From a checkpoint of a small transformer trained on Wikipedia: 4 heads of 128, a variant of Adam for these matrices.
Each number is 500 + 40 x the weight over its row's rms, rounded and kept within 0 to 999. Layers, rows and columns count from 0. Numbers have three digits each. The size before them is the row's rms in percent of the matrix's.

# layer 8 attention value, 512x512, rms 0.0451, rows 55-65, columns 256-511
125:541469523472420488473479496439473421548477509512498553533446470449494537489464520463441494465501498547549468507503510437502486517492477546443471546479534451398475536538505592455494473459498440501509572513537488577570483437439581438532446436489527508499506483531566520491504494507514511509507467496474545448543536494506503450523493443521492465471474524492516517552418397557512469514507534466512513484458565549457436542485549491518527462425475504488521587568427475517542527483527494506475447490422545515465575520479553554578513426520529517539443432491434464539440548546455495517510483509534614501534489500452485490465580385458547451565470506466524510540561475497514469516466506551533480531501491405548485527565460482530576543480526489536537565518503512485497456534435515
124:509521496537419456551509515434472487464472504560486482475506453492514481569490461514449469488475453495502495431494579399513454422500527495469498501510516501484493416433490535452532542495516567526528478547465451531491594539496510472483475490506485510497475550521536512426509474463509507514439456467526500541554478489529495464455560468559494516466534454557473474500484515481524454494469546410482508468468469546460539464433580557485450484435494512440447524472433451530482532602575570528416477516475505623586482495567508463540497499545427477521486494524520506402480488513496569504504494414538544562465443484492487461440493506508502557528506508501528485483446504445501491491499514522516514443461521495486494483478507477478550504465516436464488498530478559511473453465510507
114:446498521483485497467509450417533496513457550502510427537482508485470488447539564457539537464505495531457434517513568621530554511464502505517474486503482539446563470520513520503557550442450487488504506441460532421557499525514506463521490556485474485519530447524514461499416483526486455501486440503496551456569534500444537523624570500458451499435433457503459574531510462480497496550520490489565592527495456515495577488555522456514535535485477513472475535509557535479525483505512510507480563505465498475469515487401398502546511495452514528478517428537520417564437484508541458507481480557526450489543545486456467479546548538496441483493474474462446541545551556463489505516512427452481505563472450511515474476475498468528540449567498521541531464415526469506523524490459564
120:461563482526435500449478494502548512498483561603585503489625526505498482450488503496515477455559479437552531522516588485509513553515519513452458488429561469405470455497526526594459510525428515492603531484511545520465500514516512471463518479508495492506574516496504421477454468464493509490519431571471496487587440476513584454501437457493550572540464503484516480502518533423463472490513504519483450494524498467521496490526517506528463534621609473433453504454525422472459417534568523500554495570539494506512456594512442601497471523577558475437490509540505502517489554514443523450471489475465508446497585438427475529465492521550419583535518482393434461544452529516512516451476449508482496454552464502562506490502492474475463476517542451486405488466442476558490433457494504
130:486519531572513452461501514489550540548471443433493519509450509458483520447554484425496523479526445429536465544438584485461527488541485502552464490528526588497427518536500495557509451507492457542440481500487457428501470457464467526523466514523496555492427480511515489482559496468504547511507438479521541506507503547479546508598459521462438474542511395525493456480501505456538443533454379549486541518515443531453508604516555551562503485525465482526420526539523486444475499510500478498470530497518515506438487457523471526503501491440512531463515484565525538484544523460496501506530509444437479516474581500461518513506505555457495576435447526529532506497424478467490486519481499486482504549557514484480503467505492493505506495483507504576497469519549500500525500486468551
126:507486568518484530486491485527515497514524472585453533471446535522550509447550553538498499554512445464524428527601525507458496469535496496444490504481511515488539514533534529489529475552536523457558557505492472538438476568454532412601508513543478454528498492513476485479571465460494484458496444495529499453454575488560472407505545474471427545500473525517480485505500586527445549459500474412439539475556508575502540487543504539539538453527491446493508489476502479586553472450460569522456545497464496508435470554517448535470497493492501463491479514500477517562472470458511486558517514497487562528519557559528396415458499490401419486589507470548517536484500518514493535520526518550451513452468560516490487448435513556515442548539526492553426547493487535597529481520507520
125:533533489516527403417517475451466446426520409490532516511496486492563509505459450455531505524505442504535501496512481488480519493522483456518466523549442478575506475505424554461504561488498508461472444510490539454495467433479486533454482491420465477422530514510529513423456540543532448492509588523536517486558585487576472486496494509532490474502457546461493506446507483493513490499474466597425582525449515512419593424496531563506516545502523487523565486541533512458480465492495485545548430495536510515579560443478554544581512504529505522512511522473531468516548478485504517502494530491521538519463492460488413574485476521488536493410482511481545536514511522466495530475507497500549474499453464474517532520429475540494501442480582492455539457520478466464526503483530550
119:463445417496528532438518541514514378429532500480547401493502488481492452514474436521572449419568533564540401464533486471523583582473440541513475514509498502519524442471528519432565474510426500537442454555543488508479505472509506485538503495422512495538486538443508559509459480537499489484483514475467571544565503466502462515485597469523522473506535491427476496551455431423479499521479525455459426560462503499488510501462466527485474541530512548479426497474501485495464441574557482444465563434516460472454500513546434554569453403550450456567474520496495422511495531513573540522463478470500451514520444461479500501467529486505544501500485468460474516482524510507498455469443518471491474506509557584488464485504588506563481589480510503451509469555464526467506489478392512
125:534456525430570535497572450534470566577580481547494585442509528452485546500470520443525551524533455446497463591546553619446496500496489450509479521497477536524518543442466457529471517545524426591412432529488515471513496484487501466580463467546494475500485540511480500503499499536516534494569534487472447457449496561447496480479463511474543495492534516520458519501538469541583484504468442498502508524466494506481514516511510484527496497500465495455504471464453578468516376491466516479423498437520521508495496470466432555539444516465518507564558488519550525414530479476457463526511503527501532539508551459551556506450556558446503521486531464541510521540500484490504534552525497447538489470512506482505508435458512498539494521499499527562487556453502433541516548550439559
116:557527432486573538560441488501562529509535602483471464455465458472552454488538450519534470517589517513501510505580573520478481577435531506446516565493471514498505549511563421513462469479517468539515543499465475476496530513457474496565579485532496596463479536475505518513532545566488476428498466507545437481493519463427487555480442458529500463524447474563531476518518462558553508517565466498486556534497507521492523528478532500495536565521508427506526459516562402446508556435412443402503583474481520589543450492437501563433537481545496539483475533552539532530500428557404541503517467566526540510567559497513470512481522508517470523553495488452518513543517494493497548451518498404489543496456486473522459472440537448480485449482516534547484538507493456568467546485484519
118:503584556490510480474513567541491505518496521518492526511497498508473512546483473507531453535478535514557567536502515477417545521470416493476515490484545513586513442552472471512478479464539468477522554493423446543485499514479482555471487464513526524500522537600487486557494488489486513518552489486478480491427472467472525472528450507477532544499481553441483477455580464539486529531546522479461477531491398533448508504580494468473462533568458504538540561459513445564494519455533479533512565530499542497523509518513498550544449544540556475524550481478498479582518465470475521446529491471513531517541475508518451490514517587573509435490458520541524477492488518477495557496445388511539507545544538525530456439507450510592393525491517459501503457530532602488471393399474480